From a checkpoint of a small transformer trained on Wikipedia.
Size: 11 layers, MLP 1536 GELU, vocabulary 15736.
Architecture: LayerNorm after each residual sum, learned positions, tied embeddings.
Training: a variant of Muon for these matrices, 7937 steps.
Each number is 128 + 24 x the weight over its row's rms, rounded and kept within 0 to 255. Layers, rows and columns count from 0. Numbers have three digits each. The size before them is the row's rms in percent of the matrix's.

# layer 6 MLP down (transposed), 1536x384, rms 0.0331, rows 618-724, columns 256-319
099:123156165147113149154131095133146136101150158120112115156133146098170112113147158134147105125091091161124081138123105127123149149103129131104142165122113123142126109104138129111108162079162141
102:146094147172156141137059139063148092122130104162122139118109184110118148099103149117183123076120161109100178160115091152116105099130130091150148135086145112144127149141102130153120138135151140
114:102122150108088112105158146102109143104163158150141144154108143113143164121141142108166066084160124099137093105116149141130009139185122081117093122131116101135102103127127114117102162095128125
092:105145096168108076130133142143169109148101103149119099089156134096178136158154137145137141156148078133179138147140126201152166110136135138129148154108132114131112148122137138113140124134103198
097:110113163100145152108145154093126141114088161121153135170135134127109140124096130124065123132102125158107126108118139104129104135097113133129100128153100087166104104135149115156166166086167111
104:160086109150141149099129121139127178119161114108144122163103120142117149174142124160140128160144132142160117141118131156140115109163074121149156163140157153152118142095094117124136166092071140
101:134132157166158136169149143147097130143135152117172130131101111132088140163140133205136159097145144147114136129130152107160144123103123121090126130118117113179133144148118155152092121093115137
095:149134151161107112065124134112156098076097120121160125097160125116131099114127143129130127147141167106139119094093138125133041140124134139133100151150122141110136094117112150100092140163154143
095:135115152099127081098138115158116127040101107124104128135087141107112118157136151171134129170086176148128122158130116148096118136099158163101080136113118117162117118153111090146112133156128136
097:170167110148120136135130146135137138097114114108098110121099148118125146119113120123108116112129117127156124158125101148099133149105144136139106154155103156187109122114125156160120113123104171
103:142115157110168128060118111083116153146155134104125137119135109134133188111169152136125151121106137128114125161125111136147093166113148134146154140085153147128110127138126149150120109096145113
110:128168133138107119131117143131137124136145142090159143143100139127109155129075146145106107116126145138105122131125130092152092114145158154123152154130148117117153168140144114140131166093125154
095:147115153131110137116139099094149149159114129121117101126123126114140146132146051157139134112159169100117126146067163107133149190148110125113147117121118102142148134128148071119106136150137108
101:115091142136144154090120121149135138102091153160157134133143124126138141110111124137145122151128140119184137135121133129138090099150144092174079124107128156091120150141151119149133078111078132
105:123123148137103070116187090165103162119164159121103097122144179160124124131110133107163144132100150147097126138127118162130120124126128097157125167118129079113126152159161145135181121159122112
108:144139126108158144137141120134117156145092114115095137154097074121124137105149140102099149132113113105167153139140147128146125136159123153148122125149088125151089129153127135167162126157104153
107:142115093111155068088110137132107115157130132097140119099134051112114100117117133132117139133143112087110129167104106105124116118087155144116125153130125141134125079131112152122144166123097129
095:119120107137107122143113146155112147155129141131132132164118135083150141065152137123096148113102188105127182138115151145137101119105146150152115128125156149165119161126130127139114157154130108
099:104091114103167126140107119115117118132095115132127098152127132131112092134150117146133106129125118113151123098105142104162132141096120160144122142133128159146140135148195120123178111120146084
103:113080114101137138165116138115148103126119135133127107126116137102129188121168117140117100153184140132122152129160121143116109140127133093110130120122126154126161104155138113121123125169136141
095:105105186156169117142091097129087144123126100088116148146124159108138133131079163125155160162125112127107122115089148166170151104141158145126109111101116118106103159096151145143108149125124158
107:098129132163138101131141142164129151120128116135147108071159114130189106157120109124103084120166111170107069112095114128143127168169096151106143150134098102151115130138141121159104110134125140
090:113152088115124098126141140146162105124163083171120150121122079185162094122104150137103109118123170109124082107107136143142155149136110145076173189116094100113111132147132123098153169163177131
100:124109118166115104072106154109089131156139120134128120173111135137123154156123096122120071153147138147164156126117110122134108113116112099147128130114166154126125110084139133149107085147121167
110:094106129157140103150116139123126148140165115186156122115131144164121154152137092108135109136154115103146133123132119157111145145132114075103140143106140137131147112098134087137146148150150093
098:107099128107112116145145125118145122142119094126114115103145107073141133132136121110152154135108131112073079137097102160136095123119142139092107091093128105107132064109157139166111135138136153
109:129113146172146117137126117115162127085096129119173133136126146150081159104106086095141110152120124114126149100096146132129095133107137113155159133140121111141140085072087181111141120143138103
093:118137147097106091148102121106135125123130119115155120108141114152098157150106155143137098170165118163106143134141129127161103085163111105124115130157156111113127152122123123127122162171102130
101:118142111106142118151105130095129141087153164099122097132173139112139137128125160107179149144153113138123142108167121146118044150152122118177137117138110159112130138101130137130161133106123125
091:099115084137140152086102103141151114164128122105126094145144152121157121093126145138136110095153122115115131116105097141148065150112116166107160176087142108135142110141127116119135135107142155
124:178162163097148129130118181105134118166157097099104111083113112136144089098156092131140156174110118144103145125127129169085117118116116155092113105131147135123127129133094097118122143125168161
093:117122150134121131149089134103156175130134132123120134160099141102141123101165078137160099136091129142132121129127164130147106127134129183129152133098087120116141133150123118141157146114176156
102:121147060124126132129173162158125107186113074088086110136150119170112090100101141114128112147149143156153147131077066095134096145164159094123141126103095145150139091139137169138130110125142129
090:127131146154151114111113159118103122128149126178111158074144112142160136167100109133118094145122113106127159098150123120111134141126124123160160074133116142147146145115136120143151135145152162
111:095107121093142126114079147139119115149135108086127151111132109129137125126135121115150150132095120126145151119150089101128125152090163125145143139137099205169112130100128127096161102125144125
092:168096143149148125105141123110091124160160104138141132162154129107143119134124144157101114100157125126130116136127086093134090122048164076081158149081167175108165112138121111157145147126151137
106:144133136071113136111077146169095121135147106119138131075098103142151096129152111113149100128143128085135125096088156144118185128154145156145132123109094151139150157130094135146096127144106160
099:164153101136154148125104148146140147122097154141144096139154115101098158110149171114162136135099090113121070122118124136109118088111124095125148112081141123078089142141075136155149096127141117
101:112123127114105122122141143120200132139097154139117136140172103111169109130132152177129108130141121145145153113127113087103090147143169141168125187174132147116096128100102105111141106126138147
102:133102131184131143062151127101160165088132123141141090129120127182147112130110144119131093159145152122133096080129111119131095105133148118165152154108114084120146134099144135162136154106106111
090:136182114147158130134119110094134093121139163166155113156129172117110136111099107110128113104131115165147147149140141112147128154138135103144116094128097149151178139169092111158114109123128162
098:116070104190090124150088125119136170116110132127148136126075158128093149093078130109142165149130154204114156114146118123147096151090154101095150128134120139099112120106137117133121148132186114
097:139208145107108125125111097152142133149161141130111098117143128151092116150142081106125104119138118122180103110140145146138115090122129121156173164108151148144132153092110150181111170129127116
095:124125156139122138117095107103081132108155153087109130124089133101115126141076124105129160150136144172124088185109160106127146136112147110093139113133124142115152153163145140162103167087163113
093:124133098100110112166119143127099077098134133147188123126153153115135098129151125113141125118082132155078137121119142166138154115164149149098133168096169113126132126134191124077139117127128087
094:136158126166107142071109154103132106133129148159111097129134131114082141097121081105141123097091110112137105102146158177116091124101140131151146127145071086088150129095119169140113114113133140
101:123133149151137162161131121111112119146161151100100125141124133092148148128136132144143116119141106097143103155137137096149154132190102082146179146108131169121090165158141144114111124139106074
094:128127122149130120102091088124157103093134107125114170163123149128133088173131144111108164124126130126125149139127152139162082106101119103184099169114103118137136143132141138103125139093107109
094:109152093120113120133154132157151144103086104168109178157121070109155098144133136135162065121107131110162109160124149112113123135118108145118143115117142152163118140098176113173147108109149101
091:118143130138166098143180131112112154140113158158114132134149142161100141152109139132157106126090104137112129096113132103124127165156076165147097126177093137101117125157118118164133130143102092
096:125087133141116086136156111132138112139132102120153166113161087160129097115152099100159107083143148117105125128133138118136090097176076141064158152152142135113144108050094147131126116151143134
109:119083131127107151136162137134089139119107183109133100204112141113135104207100098151134130148094144110127122107110110147119106136109143151145172123122124117145153145151127118137101125141140148
102:116122110126114132127101118100104103143110159126137135129144106153128111138092140123153117153133147138117134112107144110118112121140154110119146124159123135111134136115119136140136136136140113
094:089099130120133147113106129093134138138155133128159095147099156107089150139138136138134147097116151108091133140151162155160062171113177151172155138109143111134103170105107126114135093113159119
108:132095127105139116116103134119131164138155089117151118141103143157183149115173090128142142165143090175121137121130126184132120176074121119123121114183149145106104117124095113160148146092120139
105:105134131125109139130091143093112151176182157167074139135098138117118133142113143134117138123106123138160062178146149081096131103088121106138114123119109130134136089114116113135126128127160156
096:142130148108110113167148146142139110148100138158139113116157106152148179129148170146104108138185088114130123105114124121170081179120096126135143118122160114128158174135156130136132137142112161
105:135097136088095101158123107133091105163141121110147127107121166116114097125114131137169123140133112117125142122140197127094164130150135132083139141140152140118141142102153159096103141154106159
102:141131135181115129098140203103135125060112131147128128167124091114099126120155122128132125131105162101151154140090114107127060150126138139123109133116158130074111154118127158097158121144111136
096:155109124130141101136131083162106107119158127136128107128100158146120101127128169161125149128096159147119122163095152160128071164098103130117117112108131137121088110144169118165156116118135096
093:162135158086153119100128143102110140099129168081170134153129125104128182107131146116137129115139143119134104105154107161123102139110135108110098139107121153109085125113136087091154138097116130
105:134152164137114090122139137136127101117133108148109111165118129094072094133127161124107086068150136126128106158143144159143109116123125121150130120157168125079099126105091159143144135105118124
088:149100121114104182143133143115110150151128133118143142111113109159180132119100144095105126150121182148121160135132149127114092118123139132110150128104161101129094169126149147128107112124173099
094:097077119152117166130126120118106121152172095090129158124107109130156143103119130109099150131118117092115119140104110145128108127108117145114127166095121096103143118106151090141143112104143195
086:103121111108087126136142117092137123126128100158086122186138104108175144093121101117133134108115123143127107100135126157131098137123100153114100169116133202132185112161120144116177098127137167
101:100114093090113162107118118119086129120112099156124166141170111115124107093132139099124148159106135178147107125096112112154121137200106099166151157151125108158094133140180170119143095119142083
100:118101136138106156117124103136103117143099095132134145137162162143129143135147127150100147137113200144131128118154107132087133134097128132170157093109115149129125085164055163120165152119124124
095:178176119155133130142097130124070128108098173115142142126142102112134113120143124117112123118132142159150137115128090119131112110127114079149113135146131121148127126149096071115137152110092102
098:123139104090152160133113156125154110124116147144110177126143135082108136111087189130104125136117195124097128095166142147091136140139151162117121152131119139099141156103145151097123139113124149
092:130132102147168124130133161182132098131109098105091087120130136139138169158128119106144133135111132152171099105101084126113142191134157155112183147121131120139142153119079086100109120113125146
116:118091091092140118061127153139109128134133125121097095133154152146130127156133090160100133133098114128131121142139102094163108162106135099116156115135139164124100144116150143177167143096156109
096:131111104114089139181129135117156128152117145124137145115109143148091108084142147146133117120152078090124119121070122110144149130117133123136121132169132153093129130147113134143111119176117151
094:118181166137134120156135135120129116122136139130092106104122124113133127125116148108137138126117094112147160131130096092141075159119100119143142121121095122183097182130147077143142107129130124
102:160147150154173119115125097050103136141127136120147112127150096103104131093093080100134123161154085121130125149115144104091154107125172144128152104133137125157153086130111157158142096104141126
096:112114144147111117119161106109162144132136155114101123144111166158145120151145135144129071123107144103100054169144151105119111106126153135119133137119156114192112129111113195152112140121119170
098:155141114085134139130139152099102126124132140131142156125149164141130169140104161124155124134115115137163132095089137108125054112110124060093126144089154140148124128133163112148127113125130072
102:141148150130138143132129134122142171111121130136096136140142117127086091120141179180132115124147106144132129152119102099122127135148083105107146124138101114135128116134092119088147205124162176
098:094119097114143140128150098160086110147127121108147134137094112132142129116094151112138113144109136179093091147150112126116135127129165123146137169089122080150097146122110161099130123153107088
098:108105125113116128071162129119148123083111104137112118151125169204129146088100144131133138134100145116122095153102119090143120119134137121147122083141153108158147150105145135190131068119135071
094:164092090146140135093115135155106108143138120085128139122100098141125104119102120104188195147086126137113104134130115109131060147137090124109133091132066126136158124162096137141123102128137135
121:101177126122140104125117143148146090122122134060102177156138131198101133116117160108140093125126149156145110116149165096137091163084127129130120157197137148121100118149133137116147167070117148
092:153115155139123170156111163146101090130136126116133122112129110159155119092150093112112137125145142111155147114111143078117130130165137138159118134134128115141173146119135100107124084059110106
094:135113142133097132089100158159150155148126117086112196139135119126145143156120125138129139134117106162116166135132141169133053130125146127074153114143123147145139094107125103133119130089128133
093:142105105114125111134092161087121096133111153136123160144059127140118165117097159103146094171151117120169149137115114133093073162157115128124149119119167122117138120127100140110156165154165154
095:141152135122148161139154121103130092121166146107126124174107113115122136156130138133148167149121175158127099151122104132128151131111124155129104062095115160171113120175094114094137136151119059
099:121097125140097155137113087104089105162138112080197117150159130130066098093137063096131143073112131145167168126130160121118093099116148082153095155119094135153116144121117150139130129126129156
100:138136119124147115127144107153129125118137124133159096143127124118142132138111125156130146104143138106125094114111121125090117126098141103143113162138126140109150131142140140154150199115140138
102:138110134098132162131143105132149117114085066139142140108097059123146137168119118100133141112123150145147120168097109137110143105126107149197131137161168132183125151132105103159096168123157135
120:094133086125125108098112155151152191139115106145118135163117080119105116111107131152145130082119140156149102080129144137133144167155113130124154153124095143146123138142135152091111122071141168
111:167139122105132114089121136129091110138169124125118148151188118156128107148157123144152131105139100114133108150126068129147116117111119103121145121086163115141144124143138118137139130124166087
102:095111118115130137106119140082134135113144125135151083128161119150108140141122171114137088137148119126142139147086152158069087127091142073107105119165084147142152141117143129164083135127138107
106:137124099123090111129144153129132190113143129120098161101119135135143148124089128104181122138103103146151167129158107130120071132148125125125158137156129116160163144144114143171074141099136140
094:118097126141128172113104118107118113138131129115138115120143124117149104125135114135148147104130108143136135167165102124121125144113125135140185148083126123114145062123105121108135145140119105
097:101146106125130146091132160125135089124137138112123105138143129104113131172126125119180149165159123124111147092128100120099118130132101109098107153125128142153147145118143085096177143127117120
089:153154172130152120113158109132179146073164112115114109079127097128152123159123091090121094133168100113131113147094087081132138138158151116100113089105116150110132117129173110102143112126159112
097:125125106168128095133113126155146189142163106150141128169105139124102081108118088087114147105138137119158110117133160117165098134157161146114100111131116136126096121136098124141098090176128135
102:130102114142129121124153151130152122097082096150142148114096140159105123140127108112155134138108144101094151137124140115134134160109129181133119090138130124139124132144150150132147101137099112
109:150146113119120115089113148120164144116116100114121101116139142145134098111115130076108156154128176087120129143126132134114097136124141167136134135154098118177109136108153124155136108149098159
099:139112149144104117113128112112173136123099108131118104148151131079098101125110142147134117112124167145060128156103142127092073070159106123140096112090135183081128114155095133112137140127141120
089:116196166150142103116165098097132117134117182154135165103148125148110132131112116145121153093173088115162167131118122117124120099110115099138138153151133091126117119098132124169070123107098122
097:165167103153094148156141085158122166134138121060135117095129109134142116137169131115178132124155175127126064109149134097105090143100123111152107164131148131118129121128153162153144131144140138
118:146083138122119152125143147098129131131117137120186094176147136148109132136130145092115175081134177135105130138132131110136131147129117190126145168157164120116097166135159148131109123115127101
096:154138100121161145174105135157103184125119102141113146172097085125124146135069108123116110123141147162134124100099066115099077125082163077094124147110126106119176131110080149130106145119149109
097:139147108148160157107133089121120114136104177123136110127119083106118183113149137179144100102106107081147099119128144081136119150108161137141143115135122160096140136117122135129148110104148127
095:126164110159113149124119073100066144144107125161138101130109138142106152127115136130136126208064138148137120109129117145099080153162134086119120147110124133119123062084113124143170168135173104
102:123148156177133118133165097150138140106145142121075136109151122132101122116130113164102102112128132154115121152111108138125148112096134109145174155133169101143110127159126165083158130095132113
093:159115147118119137112116122132107130079128122081138138127125098154180118134141142154169126148104055100131181169129138127119094149137149131131124133129090110099131083118105125104099124156177129
# layer 6 MLP up, 1536x384, rms 0.0677, rows 619-725, columns 256-319
100:127150126102116134113085127100132076109107161168120177168097124129119116143135104046120135185151084114164126129134098089130127116135116180084101084169155110177108166101123139150091120121165163
106:112091134109138078143143152099158108142112173121160111145147112128096119133166133084108124129150120148108090136104131120105153119131102097139134125166129065141141157141096140115143107135117135
094:125127121140107090092117177149163128133140116129142089147146098174120133109183114109133115148136111099138142090163147147105129113130177148146123124111138157083116136188129127131130100113132160
106:159110130125137149125164153147157159148147116176151139119132112103151126080139110146132152140144139143125097120103172132157122127140120181115090115142148105111109125123153134104115135150128132
098:088085167124141120103140171080154132146140113129127155120097130106116160117139095102106141152105097123122184131136114164123134107109138162123126117137121103142122133122191119112159110148141125
101:118126106090105117164119089071121155126120120162164156138106115132101131128107113100101150154119108107116101085090108118148131117155084145158121120134110140142141118099164098151073167092121128
098:094118145139098101131147135157159125159108100148139130125143099115124110142119125135126099105119128092105094144102116101110153109127149172112129111122128131164122148124138135107189096109176103
091:141133128166136125132104140136142110118129152142086128101166095121113096098103155157115114152124165168132162133136134170137103135133128123126092113138115097122088135090115151125135122162092124
093:140104114116127178144148097158115110087100156149122138138136107121104120131145141130117137118145134162123120144127174115137107123111159154117128165122134103156157137157104127138133115123111121
107:092182118103174154111104123093145112127155149140097163073138093149105137134182144159133161127111139102127104135130120135139124126125121149138130082149173132140106145091124120105089107098077121
111:096148128166183079120138154113115124125137102161145118089104117168098117131100096085161072107129128127127113148125116120129128103160144188168149125086132117157176115146143082135145149098142120
093:134154106130149111125113123151149119161097161096125173103095113081114141108106115143124142088121158150126095150152109126067100137077101118163117136123110112125118096104104135144092145106137128
112:124099140141127133142114118137138184114169114132141133178167114126130104173158131122190126115132106112128174080124140147124114092158115116142114161119152147110124126132126078154118098141104113
102:151098114078114132114157110121157168112138115123148138109141129141122175147083104122082140123119116128096175052110122129176121121128128145147156162119139113150130116170142103164104147123117101
103:137115146112075122141157113162141126146152136158101075149150117115108145147128103154108102144098092132133121109152145143134106099112135143124068139091120169111127098092177112107096137158162126
103:110122125088141173074120104153150124119123159125154109129125107148153144159153119145128119133112125181198099156120144167109139116122130167098124151138150160128133117155134133134097125154122139
096:137132139115093081109111167064208140161110103079120141154132138156128118086131086075132138132131151136091123132106096053153111184106066154141130133134150132156122146123140155128091126140150169
088:130105139098121138166102154089143119140097139131104064133154157131111167118126106079151126101141153145102138118094133077137102150081136145101151146112126142131096128153107160127112113124130142
099:060116099134138116124143091153137095169100111127118125138154140189097166141113144149092137147148143166170156161135150149129147110056119158149119108085138099132086148050154146129100161109140144
088:047113110110146095135072140149112102126136154126122153133131089102142096102156139138139092100151155131158152203156111126151100150154111134102141113074088134128142123134141168102125136103094177
092:093116130112137119109110123116135129138132141112118110182132141143083153054144125114075181142114171156141151111183160124138109066158128153128120141143165134083151140097114114137158153127129143
099:098073159112125092113108093087140126101113086119145066131132149120127095160140136111128164148133167145123108121134150198114130144160119150089153144146092141104130094091132119108133136156145136
088:104124089134150145142130194135148150106117094144117123120114146141138137157158095169114156132120129128107170157101115097139129137124127077069100150148153152116149149123130176158140101108111119
097:127115148120151100130113133135132166128120131141127138108124063139126131090115070127155114132123096130109142114108119126123116165160112110107125129102158125085129134151140139100094158144094137
102:113148091163117141117099111132136148086174151081142130101136133101112110134136152134143120116120089108109100146123158124152143144091136100106114123126122129155126198167145119091146072152131132
098:143143092129126127095145154162118122149117149151122104111100131129176126140116135151163144099132117124102115104121142118141133166147127133147113114119130118133171133155074114143091118133086134
099:149121142159116115083163100151137112144146135126121165125166095117176110103183086168150158117084145114093127114113178128106126110167137157120176123091116135132129103141170149136088147129106094
102:150139152115078151084104184155166174110128162155129112107101100101186105144100133103118129119120116138165151104126115105115144158162051131139139132179124139163143121148119115128119139100139130
102:139139147159120102136108100123105094138154122126104162114092114073125120112132114132130166125156146093157139114128109115117137146114120151082173125137144118063153128104136174146119137125175130
107:126128149157126151129144090111121107146145134135143128149155095119130125158129125153059146136137127136119101078126130131126125163149134107083102132125163146121120156113142169113068118132121105
105:079133132110123141128114108109124187133113088094162107121118145074089121176169103176148150124125124127167117173133131133130098127111108097114140136063131162134125177128106125110147142124116173
098:144099115128144141134115158135136116098135167095137149149115145103114122138093172081164152122095185124125123154110137080108127081122118127112131127087112122121129126122164163115164094103123094
103:126152114117161113125083135107142133107146129122120133142156149138120178088170135131133088121116123104132108121149109101133100151071095128129147111112145157148099120118156159159069097151171145
113:130144127128105106123118141107124190080102128143156120114153100119153109150137108146131165136112126124130174083168157115111155103115092152118174154131131146118111133116154125139196102126144136
097:108095135110095112140152089147116107106136111145139112100082136131099076120124103162120146109154147177207121125148114145102111092142125137136128107165124153096125122112111114135102098111167100
102:171086118148082100106131147126112144185130112128158104083143153103143149090137145151134059095148146109115125103131116098148073134108128119181083140142110141135108122132135169136101159136150100
106:146091179136129108139092107134101117092099124146118134129127149127114075106139112154112141121157099126116132134138118100097136111123135135095177094137096124148134167109137119106080168137108130
098:108131146122156088131141186138102140127166154101136111131170127125131133104108107157128160152182153152120099109102141115112152139086121076120112092155110148096150079158159172135146132143088095
097:134152121125088202127107123092110128163129121150131135137104083128125125094108160165104150136096150127121166132109123119121122133141111110092088127140162132081101134151143125120131155127121118
100:150136109147090132118113142127135144144098120151169135099118097124094136125123131127133150142142138161139131102128151100111120120102139148128142110110143157135117069121110125092175135129190104
096:143095122155094093165152153090128114148159108149114117087132120120158129122104143080100129099120139118113126146128136152119169133106169141083124130186099101132159111115118105140082102127129110
099:117161113145148105134092108124106123108165173156139130069153123111148088130137130175106160139127134162133116166142121171086100086155123132165152110088145120129164130119126153070096091148141124
090:134082103134103127139141095121116144149170109131139133127123115130088122115164111116124099146107111078082139122161119131134132153120113120089109123127111109115122136126104147143106135080100124
106:115152174117133124163159138100089151142086132135124132133142103112136135134127111157134098089143134099117129090172141148065120106106093146133112130132148121118151129134127116097100098163096157
098:090115126134126057170123145111157090125087088137171147125152118109136093098159078149170151167116108130090102123096159120152146122127104130171107173127124106081157153136143172120100124164152109
102:123080090084152162128120161121196129106152112150093127125109150160089121137136117126145155129136125094119110148129161156123131092103137122109153116081151135155117153108067123120135153118140149
101:151156099158105148111152138150147108116107114137138152108121164157141144037119126118128127119125139142091128117120115101135155135092126163180117110135103141151136108117118132101154193166122131
098:121139156115056121136152131159136108164151110146125144113173149136115162113156130116099130064124113133151080143136139138101126132144102099111130161131086145126159087134136135141134105138129077
096:067140104132148144137156132140133120119114126144114121156141145125087106145126132131072132095107130188084060112132145145120114146154113152106108141146097131130128109127117122109143128148136125
103:180152164137124125128156126134114132137120145124090162127121116127096125108073109143135078125069118135121106125159112094150158112138139118116098117111133093130130136138108119086184131138124113
104:151186136085150123133122112094137120135123135099071133132115109103097110151130114126083161152103114115151118107133105113124117097161116128113162138072151136121135141153108125134179124081118144
097:126139152113149117131123155113135117083124134135151130122145076091152072105117139083143157112126155121100138160138122162106166146116102126098137133179163097117115133097149106103127121108138158
093:140102119130116117143095123149158154146128128104114090123108138122112116123093134118159154092162091084104112135116126151113158118161139132119145106130142141106132151163125138134095111102126113
099:106113164131119108109127138154153169075206105111113184138118155089110121123134128110113134142124163134097089145138134132190095147126135124118165113113143052099098094149098105091165106107147119
110:133136103111138091117125143122100128134152135139137119115130126165136131138132088094123121113140129154094113161123148130151115148132149158125107110140139134081108090138167117145143155123121135
095:108084148111101095148108146066124128153114105143151149150082155137136139128152148140145163138152113145170152131125139114119149174083101117099115139138160170122120147137118116119124116117112191
093:096160142135144118123136171083088124098117164148156162139154106176187174170106128128118136138146151173149092136054120096191092134201114126130155126114115097126122155119125148130127131135151082
098:124154113096118143149123103148154113075122109155116108110071142132124150146149115118123087147120137114139150144176143143100119127160127149123122119138159098145109136135069135181096145167092094
105:098118164143123100128102152120125177129121136128181116160156134186143126125076144093142156098198121172119115174126116134100087164095104121129091109120097116134105120099171118118176150108125142
099:100115163150135082106092132096096126170167180147129153188107125124084133139103142153119112152120144097124148146145137094112121109157102121105124165115140133117114142089129158133107114140101121
098:131092160133098147137134114147138141131165081123150158132113145154117125151139131119149182122154155131160145121152132149135130135177079124115189153090153129109137164118143117135131094136120091
103:155126155151171154100117112168132141141156131126150120104156137138157125087150145113118170109160127089076125142105139157136137132092153170137106132119171132153136087100189140095095142121120132
108:163129136122122118136116141119141101152173143148112109117154146134165143148087149169136152131100125100132115116133135140130136149114139154152124159115139139115119144135134118161126168109091152
098:109097124104158107147123140111146116088166128140104137139113132180145120119111111129157098136147124156139120093137151111116173165113170109170099132116121098143119162127147156155111131171137106
097:156124157069167122102141114117107139158119139079134134125128128115107107130105179120103132112119117186132155165096133119133104129161106128133092137112153108139130112079093103137155129150143101
084:114175181096154132150135111118160132108133117116169153138149128127120124165102110134111103167128145158118112082140138121136129124113113098100177095131159118087107147129136121163140130124135178
102:117112117124093142143105128133090113130153097137108163131111111094071134147111123121109110141100156144065083142149148161117123153095135129161129151148109098103146135106160167106155098122115123
101:149118126094137122132133103089112117150136126117121175148145086126110129133118088103104109139155144144100145106092122117144099115166147147164142145148133161128127151118113150159152128178126104
089:086105128129154114157117129082125121092111115110143148161102180120141144162117130171050128153124146130162135119100131077121136151092145139133122149130146132098154139111128168158131076148091151
106:136127081137152168061142101183101111143104155142112152141133119145131149081117117161105125084158133154111159149110085109093125139100137123175139133124135107149102158121149131126146162102153141
096:109094100127123154130121131158111102177127145135119162162123125127091131086110124135142135060147147197120080115122120149109120140127158156153149109097113146143119131157149138115112107128094127
093:123123110115110127137103139137164138115097103107127097080131083106113168122107150112101145136120081126115142118191154096137155125185106127114120151148112142170092125143164137123113121138110135
096:148110118106163119126128114099142104130133082125164146135140091127154142119133147128136123114150142106131148143120116142149112115161145140098114106115105113142146115087175183131096128122105094
099:108106141091133108102104123124134128160131186122094101134109156132109190139109143141119187114147133139117164154153123140127079174089125081125126175089102151140133146175118120107141103127137143
100:150094119115143119128119165105106156102115129132091139112161158129114112107113155116130093127092095136129147143101126111116136104143133144114094162104161073119138128104133139097156072163168123
107:091111152140126121135171163126097093146148136120108156154194124155101086155147128147159120129102160151095125108167136094155141130153104159155143088118089147159116138138099117144104116098154108
095:140111144134129165152155140129140119120145129155139117123143111122192159088109096112113115097140119119098152125093126135138141129152121153167124113148131117127121136062162121073127164111098114
100:086128104167093078152129184159126107143137122114066157131168147147125091113122122145132139126145134135114119158104099133128120090142153113136137120151150103150125105151113096096141151143156109
105:109128115129106105084108154110093149116135158107121149144118138118126150101111171158114157106141125119118078139133120137139097152122138144085142075147127133128148122130104161094148154099149171
100:119100140117151174155153098132116152061134148117111127106130160065121154114135121131125168119121152097116152141128104159148115135172128136133102107112132126137131142140186070164160066134123125
104:143119119104139121122123086110133183140144108125168116097157157142143126105118120162099137104147112117120140145129130111165112128142091060187118132120153139151101097175126120156153117121138120
101:158089126124101108116149099130169146115137165105105134156140136119139138124141172140106107111159161097127124114128134126096166101150101156089131112120151128105155135106136121161107128128135088
096:116150133126129143116117132135153101139102095120118148120169115127110118099139134127152122124130110130135132144147127125085128150158115107091095159124135098129116118078104147117138120150134149
095:147159135119132184100156142159100152135163112147141110130142148145094114124152123177103149090132136135130165107176157113155093116102179167135155147091097162111155155151108127127080120156107144
093:137149124136138178168166117110094107158129116136119090101108133126161152113141125145132129149125156148117145147103093164110142155103147146151082135149138151127114149135158166161142115148125129
101:124157121111175128074112139176120103107100134096101143105136144105154100133107120152104142123102112142122131133120141090122118114136099131131124151167148128134135155110096165167096167106104126
109:089139100154117133136125131194152137136105086155109118088119096124117130134136125168123171122150160129114145147092123119096108110155104138150103135128116157127155128130155168112149141155128157
097:161128150095159182122156124122118089141112111107095130097101169095160133116153088138087132174117163151162117149114122188100090107141103114119088117131134112103102151178119102123147128124131121
098:148122102139125118131142076105125126117163115129081133132087114129101177102120146151101115138135128173129134124187081137148143107125136098109111141158146110089103160143106141117088108127141103
101:110135147130096168173080096129163119070156130137132145130174133169146165078173130134118131132140135168136133130107161066095101120104160121163107099112145136118093140113115160117096114136094129
103:117098110120137145128100169078147081100136123109118133114125085135123099141137165132162100168140133139120162119156139108147088118113076109108143160099145115135135122157134157123125155126111120
098:148157162096108100124124116089149114139159135123156141128153147129094107113138045134097137186150143148121124127153107121145139127106105136131096092131133122115147137093154168132094130159125125
108:123174083123116120130157128132145120099145137160116087146144117158116163171143114130142132111096151100098085106112146117127121133090101115145101136139151142149091151157161157117118135142132138
103:154087146093113157103095115107147127136150164113111109125167102128154152179133155130129151138164073126119125117151125102098117112142147141120119154101146148102115122109092109090127138163121119
103:136159167099115161140121100125140120157123125133110127117134140143163155128167112119128148149163131147160147122165091144125130151116098117133095098115120109120092115130067159145118111125148114
106:168142126121126152127172120103140110119131105142147149129134177144152113104175118149135129080129148125130132110108112138125130157118115117078131118143117152137137166142105122102117100109144136
109:108180092158123156137142138095130131131163120121109151121121105136155110141116109121067132102136119150138155164144105155107131138157123094103132115127109107122109136158115116109136112135146084
103:088142155095146192125120127133136179125117132116108116124115121116123085117136120133120113100130139171082091138097109136161088121142125089153144137130135115106129150117142104160123109142143178
097:149107166103103099125101165111126153123126145147126127121138104118156100147128101138125148110138141165144167103146092123085131122141115148127116115120108132126120154124103157123088160129150154
093:156118180114111108127120170072145121125111135091139133080088190079104116140173152124113164117121148091139115137121131170112087112109136139138126146129140111140078111149131118130131173108140175
103:136122103093087155119129138109130133124118107125128135128097088118153146065098148130068210114134133146093134148104104174133127157117101186121126153114121130127117113147185132092124062140163138
101:110128146137139112155147092164109093158117125091142159122081127122118083091135171114110142116137111102130068151108131165133128112092144134113117131144114104115157138131129145131139132126122094
097:123116106118118115131073145133184115118108128128168126137141112135145104128132117164140155132138126122105077142094165105106125170095122102154134101154133133117139117151179157130152055083128160
095:125132090125181104133178135111135097163086111145139139117105098152110129116151154149126086117137106132117109124107153120166161115132126159133105154126101083115173194154120146101112176117136137
105:106114130097160111089164164173162120140094147142144109122141118169145161160151149108151099101174128110096128137119112090152104140117213158188073128145134132158089126078135147114138137147147135
099:138105091122118128104158129175110124123103181084081176170180106143133132152161095122159158134138131121127160135161158117128122147148118166186108128121090109161118115169128146148153173154118154
096:128169114112129133132144099131107128089179122122099161136133127160140142121121143134119159140112118099155125127123132114132119122120154124135090105186122125105146115130128101079125160143113102